From a checkpoint of a small transformer trained on Wikipedia: 3.63M parameters, 96M tokens.
Each number is 500 + 50 x the weight over its row's rms, rounded and kept within 0 to 999. Layers, rows and columns count from 0. Numbers have three digits each. The size before them is the row's rms in percent of the matrix's.

# layer 5 MLP up, 320x160, rms 0.165, rows 126-155, columns 0-159
100:513412510476389459577496530552479553443492480539465450500525477481436505480466384437530495450471512391417551423557528522496529562470495481503542593393453513604423505436547479420458549426469465491593446546583465489536541478484527538485583506516556467555511516533569522459537518394598439473479521504568534495542462468463536512440568465471431551444543579433542436609518623458499546472496465517411511444475530528493576507503415479495515511491513479451519503455433419456459590515451504
098:494554391483529439548534397577486538571477584465458436488479488507599557612451479456508543579507552498458392486550496484537450494478483500461435444407457447521604517479508492507524473384487451509487682485581586440555477479547464528456521451518501572506532524527581529552472461454577439523464426521465495467543483551488488547536523495510502472438481551538476524399582386532490465539509497402583466465499508493465484554530503557516482484487431481526431520428572538511585557538526484
092:452470442486517495458543459445436460417514470434492597421521542508425455431551579564520442519455639479535471361576538387614555513557519512448426506419500459503445479538460479482501498444470562485508476606513576500481447495504490532481510496500535473497556461456493506563446513454492517551571463468421578461431473529486521491559478541538480407498545488472498425629506444585459553501519509500580509467506447476519434403512564549566483465517492606419517442500477586456535484481499433
101:439487570421559574533554467540483545471495563518511524532498590522547547530463509489447557581539590436522570600502519516580462495485527418515528457495495510544583537560529620432488422531557492494472478562513502500491521490545585506451467514546544536473490530455424438504550422529437407514579494545469540530516502592527470402474506542491569499446417500454514483581466527513505500631581544565466525501467581536474497527519579450584520426459582471526405509548551486487488428581584390
098:517553446491538457454513455431534498432461478418412556495466505445557500471520575472417548452394580433556569530537529470520543567469507584499382498564519591474461507562461581502443548483518485508477444515577458498547567578551452400508442444428529526485574451547392409575576533495427445445518454456388475470521588544528517512561509521479506452468486494541561405575535549529507526451506516467444454467525478556527466530515481493509451490493520545411488455499491486527502614412540414
097:573404428441505499432467526517430515506576488550525474517583476521405494563533380504487546385569517426487554501475489498419497480566513453541492400461520478440465570537465507463548498445560571533570439514481478558487442419452489538561531444395480491584512501531385640449524545481500548418521460491531525552535565510467550492478532432610508584540536504468546532528382480507596541474493538524489469615519529516466511517461482504535493506573547425493566494540439467480468478486514579
095:483524396473526547556494504550510505528469547491520537524422492425498394623518479542471557407585500444499428580568536459467575438613417515470459440481631572517503525505506548427522529556487547495509475554556440575399545467453449445539490453497583524478523631517581509472480507483461496551475455451480510483493430431517479488500504431460498510442482476420485480514546517402519515573524492426412549522544465517516507620507513435468444591502584457527452597501548515531547541473491548
100:499492502477486526492601443486450580465536547568485603509470508503462440577598470518501530511618487487523489628488590488439582516647491412493527540484510414453604506500527489487516488578566556480515524519528493536500495420479501559571540478551507517504467441508435473494490545432511537534445506516442524505511488493540522476569459533522572455569420569440493471518499378498453451507565570412491503421422479375509478579565513472531512549560531502433527441544574489518584391494492565
094:558400504479404468519457522400462519477534579484494521516570588469482483493517535480404423472481496520524446505531470492498612512496522495496580541614535580585535538535517524529424535527502480439539464577484523496449480479514496421541558431387463391464512407553508536494521567476424608475492410503481440474464499508537494491458489466439483513452529473464560487516515608553518459526489548498517486332429556445546461578459597505552567542545489486415585463483496574560462491468552524
096:475548390473526485595571453486412426505519474529545578525508568481440491607461426522421476505537539423551535468551450589495529466436458486529526456445505411553524465422510381510495597596515520641585458548480443485435502482434528596493522576534448456468516592523455552513486598499463460456551521432458492500493474566544539532535487440465524421426470543530526499496403521467513523428564503422497407504477496531490476504497530587517486509425413530535485499488506448494515466576437509
096:526419461532583430512553512491531482474517423530481479517388451479502608505596369492614558504514527460538505480541515544517453494630448536530492444444488508520541501573506463556556494569423460445576554557549548524553525559468467514509448482511534488558526533445508517597488543578440571523489556504605422497453459536405498510514485540487480515502608536503450519373529429618556490494473437486494422476457490422513432505496454468556506436524544547499554577448501486437428438529529467
099:561409567471516530550436516541441504369584484423508531504472555517565514575574504503565500500550432522460450370429474490505418467452526554532503572491476498565478477509431395498586504445498498496483422585526530509479461516481463535551520484564432556524430580419505419492510522622435565466394448589582495562471486464552513525551406473524544447495514482518557535480457523573461566485497571440496539496491511509503531563550531488517495351529470461493444417553473534546550449490508504
104:534489559543566500608557498520549620526516514467514462520514533433480513531607415413491450588470483482414459418489513505562524452539391519532521540589503424477495548504501499503542459446430570441518492459514475465477454433458513517504505531541497478473493445594484485417429614442484476479475471480431398459482492601622528404407497522539497482464563499469422451471493543474437503566522570447431477440516483513462530550423502529507532416472485528579430456489577502538620548440528501
107:582556462521499552507576574558449436470445518574503497444432513460539451471461495504463551561460507516389492578515531458477495466472504542535505510549552586458432463528564597424531633490460479500489561499519579436563630533520514511501514451559471406514470522474501585331467366464494484525463503486483531590472592561565508516564533485561499543551479579465485438520507506456460600549531440524510539527512499492493510579524600520557527466529513561484565559534574524491458497494427523
099:574580472552571516461509461413506506482381492554458604482481534514515447480581452539572560542450340514465488453476503456531549503480461395488578490547404538498445525462586484551466518440583521518446519518551457501502565531429579486466488544457504544428496387481437486484467496457389495569537549480550484508601554495505430568412488509430488580507488580481435497495515524456538496432548468452449500511540441581464502424397509437505521551481512493552499449501458487554441453468569443
090:576462586499484502534492509534535475575486542522558473487393585462445501539503431450487552511476468469531488459478496510489576597429492496407472445547475524536481595469485514494441474519527471537429509542434502548476460467478546566438482541389567574601497583455492454549406533561496467440476497445553550422417512488620647527458495479452489578465480541571528561388478446483454468495533483443456508463460530422588483493485577505420538484519488513517468437435440428557429493528574556
111:526473454413473472550473550395507503418472487367488529600441392501424499469663527460529535493524462503431570491510479487559445601425482445477498603468514512501458546558535544331575457486472508495518540513493576485531455511480549550520522415502576559515519596507497511540618479506464572530534535484479528530495573585459502569510477574480527476467391522519507479386508481508468473473448507472453529485492525454518585465526511508461445451520520481528498543437503468501460606502473574
099:563457477467436499534444533465506563459435469516569480489545529501484488525465423492514435447463486486509484495463520470518457535519423452471478421464519541533545503514521646471473440565335472597502536531430475526466507557589488453544410503515441402506568498451615496476517465505502535464493504561582525511495519454439545409568434572437504537481526476452421561456508455598521433514570525540503531544597462474450505480486561462520427455511446389411553431551527429462602463465556455
106:538492544511479530520481408529504404515537458605516485461507505528529388454456445416390547503489518372496522512464460478499469541528524444514419457469457455477494515575480482526602481516607479587484540454532422479516502526467551588531607532465483521461507504479465494464485559611580583602472438530467565490523434508551507437575513453462487495486556529438445442421480413538463524498598447529449394497526505554429557559595480487527558471489495465619469445506505502528554520421501448
101:413645481489437493514516511528540487506538438554471459516424503501427509498518576492517518517513427519581535579525471520462542507449514543544547499360573469536491506480532525511485500447504565568458507445490512466473564444565470599500508517456425508467592487548523515545502475575491420520559445445522605553455470484375506526488539480542533557447465588483464543475507452556462587543500546512548499537485612466516421549502350492495535544542479462445491582458449588431413376523467473
102:482490527491560521511506545448472409503530501497561489533482560572509489547485463525486488545528470601460508442408500589550463489561525397437516433540545339459527454526573469591455457357588518533510516568434557463479534568459496501475467544540512562430496508564447461505484453470444484488462365559517486500478494544603518467427562442466519510508456530367378507415538506550489495466533488461501454499508595531496513527531455548554569511437592544473484464482465569431510454521436516
109:611498467619430493509456499487485547578468470429454419395623469438502495455537451466549427596599555417423441524562471517482576525469505485530519509539537528473491452541519504553417511412485489440536514512514527525540422501469487524445489538526499497504487581522479477435546496469657379569483505467546506488485448535502487490465491497454468476433530435554471548393494505495510503415487440570529427426475521499463510462538457440671463470509542428503522507450487519450408507467523465
097:502541485541547457468657533486593469535511519542538521505541611552542565502576502378449533494467476607563502543473574479604453449453522481455536504560497532439468520550491430551467583543555407607467489563520479459507416544473513441526462501542411502550576512606475395566423479511494473612503438448521558471468473482419564539442540496478464500560472500511502572467485522457534539468440543422454501430469537535547577501567451438531482587495469527514579483483463445524523516506511471
106:460560479537504459481474445560464477537442498509523501512495520522490413555426466474430416526428563518587476534541487498443552502495539537577575524575576612563574490521407459440499528512607545553486484485517577545554511498525540577483471533493418569452488503459454511483504501599522549467586551542486455501533557587553532452615576516469452585489526476548484498496524510449521456562513533430511555500427580428434496613524453506586583507437567420400456432466504536410524462539476460
109:490457472563558488494537499470408522484527570515517563479501515525469511481483532583510467548469487555476578555405469405522471512534544469465540470517477557473557527509564467430361501437555530520551450556537537448499447464625503474418544517449562495509437520537536478545392593488443468529585480595488484451522450538469553517507499456605605537530544434489546548434598521456401488427528411451561528481476537444404556569524558542451469518522448601553481465531443516432481579533487540
099:422603542493537519564491453461574576553503500552495402448560508507441456469531447549469404455497543436569459493550492454410557391483563469453581501481535516574443503528528497513515631486537473535546472444586551565482578515474534534464618404483546503498430527413480487503439551612470446540522488602523472464547531485559466525475488498523455461471494547513493471586501527534570491495455615471524513527582506519541593499483449456484415461487567417492380514444557447492482503502484468
107:461343551479506409498570511546457375510518555496559450530569453596572507526504442448505552510493562453430471462410466470466477494580458454517488512539583507535450548489438676481502482522541583500488532539479477437500517522453527429629516518482466531490513446481447380512519559435514467510499477460486491494541507534478449546513448497496497523485514528497536527469615441449574604431428421457534564557555554519484507510522473437539498501584482543383521464517462437475449415492499515
116:503521496493500581571447563472466472494564542431520529501573515495485476532512462407501531458490503569506403544480480462555473375599491571546502507413468440596563535592463463477512571520381517402482468529419459475473402430497500555559479510475526486516513534544477572519438448502552523427539393502501491497396487442398526495573460512606477555519525535499459502495451469447464644488495539462517443487562465488461519422499451449556515474458456593473552395459441497492433571507497522
090:498491447516548481587468558527484521480404468435509438521547473457532513479508474537582474533485509569498518487486458454552468538555500588565405504449501535455479485582496521525506462537481542597583441427480431504497468506565482419502607474536471500496521574575472433613509517355550480523536504506494458483521542401594591556471461497602589530491447508603553461500524554507528460468484470523500392440516529491415401504544530585466498548477545446427472519493520417499576564599426503
107:489554626548461490467493508508552535582601471499517381488509408528418519561548481477439606451531490502480527546520544471558578557514468506518553556448520466532551443524463471476591431470546574482573496546493445440562567468426512506510534507545520517477453513448501538473558575457478541478504486513537595503429500524518522417465482514439589448517511389557463526559469537507497538418497441514481568455614429434513512506373539521497474516516452450501536450427401485580477447616586521
# layer 5 MLP down (transposed), 320x160, rms 0.164, rows 126-154, columns 0-159
093:400498619511487559481443443535486531546465541447495539430474495484590525503485525476380470525473463501427526491545464558510488472549610524423505517456476497615436564539527455554562510514443505505411453438493505487480500544461513433471422506466381475455525427581537573491501448535509455532537485468510480510449572580569489519628483557461515461601503468590512440544423529539483498477464507455598577446415454417441545461469413421511483519605563494524497520570438438513494541473500510
101:451426541576474449506524477525488540451479534485600460572504445450514472423504451600447528503485499616568554501550471444475542431476516462438585424533503589538423516550584459528395502530507532487484516467437471451374542496529480508585461494614438477422451515556511508423551579557486464509495520488560495465450460531476510520537413488477501499575468446496449460500434546561499458478523490534462572502430499517585428468505440580565445530529528473488618641534470520484456487516411570
102:415467430425542520485406463512499425432581601526499579583491529454524480496436391494538478465506555587634589408408434488471555478507494504508607492587555488499519537404534496480531566484483384512486565376497505511421500435490456444551488588501504450580457507478481538441459538546549466522470549562478538470523514546475545423511532403459399473476498544456522482436479527468493587539505449493523501475507435399495467507552476402498541503492455509527506432521479501512483556485546464
100:615498517612527496428505435574522478554510487475448538390522511566492530632511532459483489461584472485431592390463482538443478462569506455527468495606476532445521467445431454493465508526478407539547494488513480525474449448510435467486479473437468432529497609498529502511479549591510446511476459630498584481509616468405565588586503468441559514497464566466476478432469460487469485437582561549503463523579474526506564526489471493551490459447546415525479533494542458451487489571574558
097:483538383551520437412431478476474493580486437577493524457458502497494598523459473576485604436516484394566551457509546543548472495483511566458589499500506541442549456544464519495422482419524438569473529523545439463540513472415536540485528545534469505498394522444579526587436595411530508453561587519524517532479463546454544531533491504507482479490509428480507532494476420569550517552578544564537575493560565432453436486539542494450456470474564516463360454548522491592567507512570417
099:461544444531471485542496486529383590601462534434425486477471482523564491495480441475564398455528449492389429396473555443573473518505522510529521450515576599502431466453514509546513450544475493453523432516529437411511416535541402497541459431504544487477498527524592488512590491548490566588591500515528517560532528532462481449454450562469512483536526527547477589446437425537478611518495490446510531432491526479547420556524491481567526435457418399489473483492495445418479543375462514
096:466528422436477404551576471516420546524560510501487509566517526523548440508518497598516559472578473478486526511544482405546477402493420479515515420502523475519467542460427609465498447458516547464476456489572446460526469495460417543459532435420460460447512413546511561471456560544438487584463482420537439397528478470493492443474426525557490524477503463543480488580415523517626414514476403390493547516504500527576476498459468422546451509512415513503552483584448622474442558512565499
096:533377509488488500466505452547449535576493475569498439602509497424484475560472497492508539528580511462509388500556501521579507483520504456462568497473401526414550454552557424581479568442539454446474494540518579505617533579526535535483576471588457431552501470451497490507463498464482439426489462623549545536522594460587449522456478538572483465518426528554484505510469558468442428519457530535375474585531504427496493524545513501477579560465460493508660486484535494496476577523505560
089:512463591496507500495533461512483491485518417523551518548453449475372511510495429573617578584491526553505514378462468475498506488466497491469379460490512515473490514602495500508495492478513462535612489486461535545469463495365488491513455616434464500461485529452450536444417542408373511493498408599570496507485507540474529419527422574488493496410521438523509478547480532464504533504444552461488506481492544577525453442531545499455432420621450449561527517483509594439513484541607489
098:462510498547533492522533551402471410543590520493499526511531473441538466545382515516502461524432514604560504536425517502496542564459465416579511493537517422485575536529500525576464513524480510448513437546447516495520547562645560537516440513390332547471487511552471549518478491617558445480587443568469502561476473531530496515569476444497513655512549464537557580527550559489527481462494498465489578433466484482489540504456440529552480431566565573519464485514559453550527531558468545
106:531504419550547490484556498576504525486396496446568566484439515512556530543576567554581488547510564545495405479606521512482500538523467493500429453384455537419545399462513589463458496485417549511588503483516397513561465463519599550629403567472528526484511516481504500497482487585492441465503454568554493466522506563510513656397562458489458480490478460493564551410491445545482492518450473533458493452515442473525470477432521447480519541480502491514543509544389416457502514476560428
099:463492448504519534423493581412460522531561453538469557488434558499326482430552452481493523445479565501527482516522443450504460572522468532464523538413428618475480504524512458497507455450491445521515445550431401456498527472541562548503556537451527644433437469507519529531608467596454538607501475463490509532414507521500471443402404520596550585481544531513500487439545499588499494592520544453579531456518495527567537447492515489548516482469480504403566501517470471439453516550563518
099:530602425485496532499494471518497489568403457560512541449563520465535405422459576519507463506495454557588438497464408512545534541505516467459512482455467505410521599491501552546417527515511536471472548457387451504573416555543520483470523470508477486522411575511567509515575443475458454521538493473491471489485526457461523587505600550462441582500545422603502503507493485567432576502539450417453482508574546437480382466521502434505401495524411485556464601530510459396534560581550473
114:494531558523478468491484519479507513523512512430509476436398528549487464485445450516471536426463537486582544556461510438501428501539501611442468570430573469566603574555538544475413538522502391554499490517479485465474503471488544467467461525386490522516551504516457518435488593488558473471535479497564519479478499619455481389544493463537456507509544519434490559461505473567451579571486427416514469491569488635451417535511468458456462513478410419479532412613438556535561453499421597
094:594503635518579506630529563466515544478463538529575486492476536457520468507583456495484549504475471475461485505457477569501540471438545551646466555485666500461543425489500481483555495503466406609552504551579442392499586478518500502515552545519522538510515472508494406414454463472502490396394486558496567600487515505473468515516558555462518544520511481546490586522489424453409532471571482486470543499541506467437506481522581458457535567442454589571469493543506496509450482547526506
092:531479516403469557530518394545513468460505538452583495490499487451548477522624611559556451488490430479634429447441485479447499432509443576413619559527525508513504508488445512548422580514408503520526555512565501417484512421491473486463550504453386500522520628502497514518411491465558455542498485539522550487534487475577545589532550478366420511514517481512480577594522435552547450501479546472462461517497488452527522545466519506500435533470454497507442418513488551508480495538449388
100:419476449478485508491469515492489547493416581596512546471481467525497496571458503506453496527490499453415462633505573431502476444508492478506557500438568622441595515613424575517437549451540509512406495376425468491519521478437527572520506525379551535454518480422538479486431497490553453528436550358466505580597478515562441386496486499485479544435463460515504510536550483565580474546552471563568406500546446457565502461529588524498516516464489488501492480532516438493517458483533489
096:507548454480569479503438416518554552490410562571467512507491428498568444577641530527431478465552446529518488555520470565449528412571597528391491537606523543576422484508547515513558503432578509495483440538459544457564501482511537534457536539475580534499492473532578507500430412622491503504526498539546436413533413563449508458463546401499505480500506552485457466467593493488461507465470460543476513400490418455503486459436491473478521578452495632399488478430485483521468502514549519
100:540545439429413437434457532520561513528517490518542507544522480518487513457581515630448534520526516529476467545468576407490494432543489501483479596465427609478419567393509440571478466500586406431449446500392425460437555541538509503571502473467486605456464429427534602546467492490468442547509513520420580563511471431486499461459499521560514430507429416520472510501582405497527543513468498454518536570467479499473512511552495563481495555413483461420522567552587477451528513540529539
097:569478584511536460519570559458455437480529394532603521487569514480609527515466497493513487511537501535474486443411572469578415514436450523484514508499590492476548570433505494503561554500465465439543518463523472596482561495524524467483528535511504490588461545585527479485510508506627519568532496558426557603456489529509387518487528487395484455508422624441572534463461446527485433467421514529549498475456422518485458471518476582581466488494464555489595453534492538486568586610502419
088:477437437463500555481568490492553551532504477506450429535542534565439583477608514499535559513471597586444536525591424488470545480478532507564526503484558505496490564503469463554561451526515499403496508431456452557403609618487476533488497388526469538503577489448513404552503584543525487385467471469525462484507451508537537538481565536480442512506509490571564516617515390488519496510502508474490532492528429503424448545499365506564431502457422464570468485617562514493510448583513490
102:483566524538522532448530497470525493470527501485436459454529501435503490474623556451393431518516520462537400554447600488495483506486537415554532509464539499448471452461481533560432438512440516559508424545532477538537536586607431516429454459476569550419548514461438530422443439528476532422421542456514448567464570516463459522466559474516462461529578550459574488477493530571466400473486571463462590516481589453504508514535538416515429450456433586491570385518567430490521464524594531
110:435488558578554466509516455533497479482492407496496549489470516419527440482579432492438486469537487559534429515645431540564543448512534547437454486468457492442469541531429440473396519423472534428485558457528527468406530526560473564504574526475548514505421594478434448470368497458478527424489444536481416566475425469478531550442527526478501495524421549438517409578528529602538521493519486495496526429409499522525517425546545436497488534493408492485442499596485410535536567498578554
104:414511381432572563504540443558553474432442534497477502524519516519472570342464404489529549622585580528441478483463486481547478467503462536475441456505470444584541497532462467501441625510478471448504444459483458536380536426415460472513398511569547546503483482422486463559476532524416555494439439419487491478529551434501550504460532518465546502474557502576416445499604473537444554444560431533499530538496494458531476486478551474472477487579502463529418503578547525463526537511456444
097:517484571470537515489507489450581477450441542605502456463425614581562455642515463516447522482551442501488586538532507483503568525446399557508469485484490468390456472424567498505437465485575420472530537525486490633486523575440446483496563467499417521533517429475477583581515450512399470453545501515451513541575536487484519536548467499528461468509536527494417444507421403491430500427484529464568429508489436566588486450506501443521469444483519534487550464527468548553589432601522477
101:507512406477396506356521410451500545525493545558455442477419515539421419577450457528516532505571534491517458512502484510435411508530477488594511499574560595436509459542515475508557475537561407438462481548431576578493607479493527498619475533474436497477507528458493549446598497494515468417515527440509450540514535487382560409559490485467497479517476502431497605479549485471472501499457530531479529464506463578589518456516505452471528490528562541411576436488467534406560531492483405
099:413480450471530495493468543502586520524614506540501570515546458514560420398446450519508485464551460538514443423496492498479518543542490542446549480530397517392524462449520551469575508479599450478527446576471549474485546553523432591564461380558519509484511450532446484380484558419580496460532549523491442478536624497487506549465488549464523564493524475441486414536504549504578550492578481449560470450348519589563489475508490466517552464383573466449518492484494470532542533515508558
103:546459438503433545457577466392498534546422453457564497505534490498429644467480578454559511529467491513561534476577491555481576525468520537468552557505529455434414525478514526464603520604531517512516578465486547509400543385513517461442521576517513520503472583536541466464445502547473550450469578545462534451613513470452462538448577467533603482535435457534529516491561484549513488528475503435532560501520502489487472481508455420609458562426484484536420527563508541480372582521582462
099:497613441573522642523426503527555491498424491455459485478508495589488544557472487541417471504477505493511449440496460508547552380489563507539459524501448552481455532526558471411512543458436597480491622484465496514481473405458451452489451441443543492477389574617464428511490505596485534385494444501537528527467503530489455500459544485520477664436450511550557472574474541545491561493522487496463488556472517532493473463592558410555449533510501444478485466458442451481452501413437505
# layer 5 MLP gate, 320x160, rms 0.164, rows 127-155, columns 0-159
099:440509445523527444468443443483561480532560479454448495480478493466480535486544521570571394433575530637524473524500427491550563453405479540529509511422416498416536564518552479554500524511455500459368487493560496535555515518461560523420583429428536533530492539572486507535459516538567402541451473598465491453441495411510473429499550557400583476521488496488431475583531493481532455482417416438460504539434577467484588500556410462482523503580491540525491586502535464496497584472566497
088:567601511524571506504515540519487496433534500486545471513492586530473562594549538503463478475487467434339444579469462460431579460540510493564510482481446495517454513543488503598514439483567533499467518533587417494518551533641520423409505574533502564381529571470544482416570536515317509530494471526481514537549527453437540518527520498513509537496513440558503538482444511488497525469521462552466440487494634543443490566488434515519457552437462437515414590516521505485459482473567474
101:533531471525489555567508438440376501444474462469544551620535515516522551489516549405474429547538523477520567530473596447532491556550477409490459497500527453474600569543525484576537606552489507488558469511437512529475507396379451467493570500485467536546443491474498533450514533557494575481547455599463372477533539548526440573538484524501506578431519531433541506479589507523468604540522419464480517452474425531445570534485500514470558508376496551504450528565500491525430459452597461
099:438542456456444485488493508517487428519527478385535518492562500512512492524498484540483488574462563520543491504479574454496601485519533510472545564530529441554464598552440502504504473530482520490494494531498444489439474563523514513455417523546475518487551547465452434548493583511398438373507417479506518488543589445543456497490456420435490648539415466547499440576505450481455465457508572399605569506472554471520468383551465396515602470499539439455454459488454473445489502419610598
102:510412548510484587519606458501544534527478505522514563455521396520601541418440463509493475495514457451506500544439447585480446500452398506530549421516514540505480459590575452494546409463467505475495495449589519444505395517547473511413411522390464516471469479476492516483502498541552559556523568441448509495492478470441465502401597518493515571482563536481489586541585391437603481525490518488493561432413578501479530435492531511500444482460553412517475571478392482484508506436543582
098:498415542500587513677601534459490516455445489507484538532531452455511536546514439571478637554527543519467492489424485536511608497554491521517515528514485496571626575461469515448417619526517515465524440442510465469448594524427464484472494459536519581488454526397483545497593479482499499502582546490471519464521547438384575434592447514460487478494452460493450501472480474508506537526531525501574466534477544447460448457398492517554399420564479477506500494464512601549430492524512495
101:450512491554543474450467489476358517480506533566580530602534584559474433547564534570502491488525474605508544571581467435403551559466553410463550471471413534437518430535460463585485636528573477454450530460546552448474534480499463553586495449509558457504417528455532502505439547466420499477488572479469581545541547486503475485563445535545583520461496506530499455549521422551469403511520500503439474516524547588527536453408512472569541507532452444498503450566550454404473505547555520
091:540436522422569532540529542472452566527596514469529570511571491493425444552524528429420646474472466557571548566526518522444433603370469498433571476525523433599506491447538561478426460485606501527498506533504470546471466507535404530456498583485457490616441521520455487452522489495544534517452558523494535502563508566486514524561598431468487479584540522519489445497533468525490450510533544534504519487570525480536456439543493508471501400454536590611436449531568538529425532556545563
103:536498523504495546472395402458536460472535516535572450545435497467453508537558529471572451535446558555560575495488468440525567480481474562381450484458536456478403476483441502531493442440488555471465416485429419533522599499519552469517536527489526578574482502474462444453545492518427586511484388546529493452521527489509463462434470504477509624561504579479499492491395427571495513511560484518486561545484521514396535577423527386484486512448476490601529545480607506551516509382584534
105:511447568453581556488484502471517497536550488507601523496496544502512502499485576429542480407446453426488562446491519580486452562471433581539461436493573437491452437448432530473332490526524542509583536472512492440519503486521468457513529465460470589564535467562559474558505526469517553489515519521503437483490571523427574461620467404488548549519470534525439434443540518546454480478527457536487490462468461517610418533548566502482466491450476560502498492569549610574420558456365602
104:444518436507411489430470539421464517472487450544463522587475520563472551577522458419482512503515484637427453479518510460505490547488430590502589470467469462448493485501480497450487544513475428595520541605448365514484476623515509476481498494414567565543450523517443471426439485477494491444490482441469520495466502530511495496420485558533547438492586598537447438581474484445523439395487509530491512406545507511423501458456437507472439415438504508432484423535449477445520408536432604
097:415521512490585469378465417549494399489454488475373548434462439572523578352493504539447496505489505492442416477510467530423502526535590510513396560457535502554479496408401515478442491522499520503570491505457589518447508546545461520462435535503513449490606460560458473503443501521538578514526468407526517529591418465503495530471476482556518452522416436424477578441501507552575459446470446592563444495443476531454559452472451503542587430499493535510433492458508487526466522452498457
105:441554425465541599507527429561458419471463522585495524398477508438566495446503464515529432521452481486498504535410601503388414530538469511500535514499543543643491533390519490578514495537529475523528624548528426465622508487415551497532508524463515523532481569495477526478452471450500536510510444468392528618497525525489478499605568433546527495523534572473365532473538481448484522520508511468428436526467547546482468489507525442445480552522523436447578415535569519486512436508485558
099:461537574366482500515529508495675494525427510356429505525399505494496485537507474560470630580504450462549514441524530581492471470464467469480569440582563463493454549451564480495462505536539470527579551455443485437523496501435513501539583448463469425496507460516522515568475563483509415498467428468524455483543407486529524511457494577508592477525520531450485616445435519436476435459571423448523517463512508484476468479473548446480525515499457514534440513452602444582541474400512457
092:473539482434517491434449468534467466498540524503398579534523437529497593432447487566554481479509457431385532574587505436520460487529436557594500500531528523521482494441469488548443517511497411487549490492516405588508529461579427442573526592476517549531484410529415527527557548393446433460498509456455519506537554501453387431484487518557504524531549437550582557480423554437468465463405529528510473452455515458464537450560523480438426518536546388454453567506543493490527593453451424
103:455534496550532470573610450464399516506536503474475457531601517491485463460512568489575523506506504526553550441516478570535512576470434517506507577490458359539371527511509542511505538466431409486450484520474427611423444514529545469480603527557481494482529551590480544391552446493563534382551470476530500454510463542488500447534506451528506500520506447473529475468519449530392471497447526562471562457402623542487533502437474470443584452550508515445568490440414495544534482590550529
104:495480526569467570490519550550498412400517451463636466472570428446534476472465517409541458541420456492435434572476537434500573537482493501470455544490498457522529595408501462482418476536506522395522500409531493506590493526564482475493508537464482477522501553555386569390513508488467501587437427560437504534489520470520474499477505463559450512553471497530470483544417571533539472452487551489522593466464578555502487604450412513433492512446550469583382521426497569537551496493501401
106:417467571510420504425589450506624456498451465547437566494468503450482489467477527466578489450417530464515549417480535434431577519516585547516536424492457478453572490529509498515441552505522590517507435460451587421532479497466485441525490523491418484585524507501572583459470490529565483447526488503507494507510619415576514487364508498474408533508563466496474529475475476560414546537458596450489486499457542561526454460497547482413499509465532573602515406479443501447587432453530578
101:558546503478503552489480528490560498508437569519634502534530595439544472561586521483520496428431549535425457365487469548518496553481476548500535517505517463482586477404483545522448562452503540540467503555563514553485503470511568507513508488497432501614399557530484529406503520515580507485501500550384493484423477490524484487558441409534492505504442521488599466555540435432376438498551507569366513489558530522447506465484488434505480568451471579410523569537468576391495540525520489
094:516554455478469440488461513524401457389545401407597574462501549601492562535478562506503543534423511448459395531512474457493482453478453495558459544502458583516510514473448571516492577515528455479467463489515497561479485441582507493424544487537492493578520485504505536465433485394491559541528533451591499507471610537431430597467529446499497457607511469545512606427497505468500431523424487590489460483512457489448607457536571485510553454559558525533415617491498494510535597510551521
097:516483457549514446480406472497459504510482464557472584527571634536451455450450552496587554436425476526472538523509406537509490426507514636562449528553515437434474593397468445500437621538558593497494600411486504476491539465484665462598524490574491452549520458493439471514517537442510488479514543495553505424489431477467517486608513489525464585461518486513466597478499449507550476464484547501532450464464464527449511499551520607497474548494486493415490537518429519528545445488465537
105:549536409499441559503433446500525428544461499583467509523550405549444425541475458474413518570545553459564467516471380436394533524475491543513509591496507372555541514470575425504548521453572491496513506481560561556548433477420528533514441436526517479399419539525579554582578552536509483482400537435470523500489531451531498525533456508477407526401503545600492458462569449544482547454569473510476445464504452541471496520443485548547452465541530514571492481467549528475564470424455589
099:470577460563554525507568477519500474456584521510466480541484461499509461540497480496530578459420447459495530435570468499390489490438588430504509433541559522472530587493531483464590501483503490649485519416497513450540491513535490479470533472447530534532465550511504502572607467500534464544481482582451547445463500460405392482577437539541480527547451442441532532445431509447503494576388514488410517534449458547559419401429506513517504672527523534408462542442520561532499535506451428
106:472460508492491416535590501522550507455486591562530553495553443591512403418579483426468455529447642473513524459538528532476423432569454542473471592488486491472473453500485487536537457439516507479612511553400498451560615514533525490455440473484483505507523413574493455473462494456491542554496546510545482583491543410470519532391440606510534522503463420474529571550543444507485578417463488545532485471518415500448414479522468412562508423428557400513432485446477515486529453464508526
099:477502491551445407519514445604448416509578546410506525438456476503566354475464446505440560502454536404648529515592465581497506508477522484489483486509487579486523463547531509429642460432445564512494470455561551428509509490509485533520571540450560554481462489445458452465487445510456495532478504640486497527494541528500581535523515465451508527437431517565488411513500541520508481521499522446474484448576394567558453436475438459543484458519547480406533439428498470555496476594458521
106:526429393499450563523524425436567524444492540483534572576528451477563440524502485510558475435330452506532448436460413521516399531463425448477532512558578528529446521448561537537477531535525517446453535423494485576526436455513491505585447467478455521473419544554582480448537475532408497565542398487558424524478532472469490429511475469535560499436455544487479615518525441545540476436527467530490525496440440495544588492479493425476509538426543525472483389456481570432527527475505605
101:436558517453381450553457480469497539390514511438484619492497512512461395475478567522567511524544531545509408463398500539509544545482453398534444538408496541559502535512485493515537528479453498484491481502455564427456474483501515479588415511496448475615449553493542486499599508518524415474451546506509525553489573490613460505516506549431493576407450478501499482506525414458447457539584542524453446452602465515537528447485426600537386509552412553464536534509477453442566462506477426
091:537497530510503526487550446590451503549518452461549369437476554505480632426507502437444543555491504530561537530471553512366501554477498460461547427532482577475547493564444462510528428483581502429493464486566527545512578550528529569492510504544529416593531452485580527485574420477521398502402460568375539572525502517485563491501552562516508476511415596472494523418547566484585504493676552562466517480499521469544495515485457516452597462469522488527491498473547528480520484493519511
107:500391507461443516502495528502500494476550476546544510422559474445520504445508493520418500461492532393505501501534493529575408518402500545512473507554482437498551399457632482436605543422503549531505527523552422427585450457530543379495618500538434575497424559432570506549551544417447534419452515505506554453424490521482527476597418504525522469455487481558540589517518437553476557441560524522519519545541470466537563460381570492487533473519471484533435538544540589507432499473523522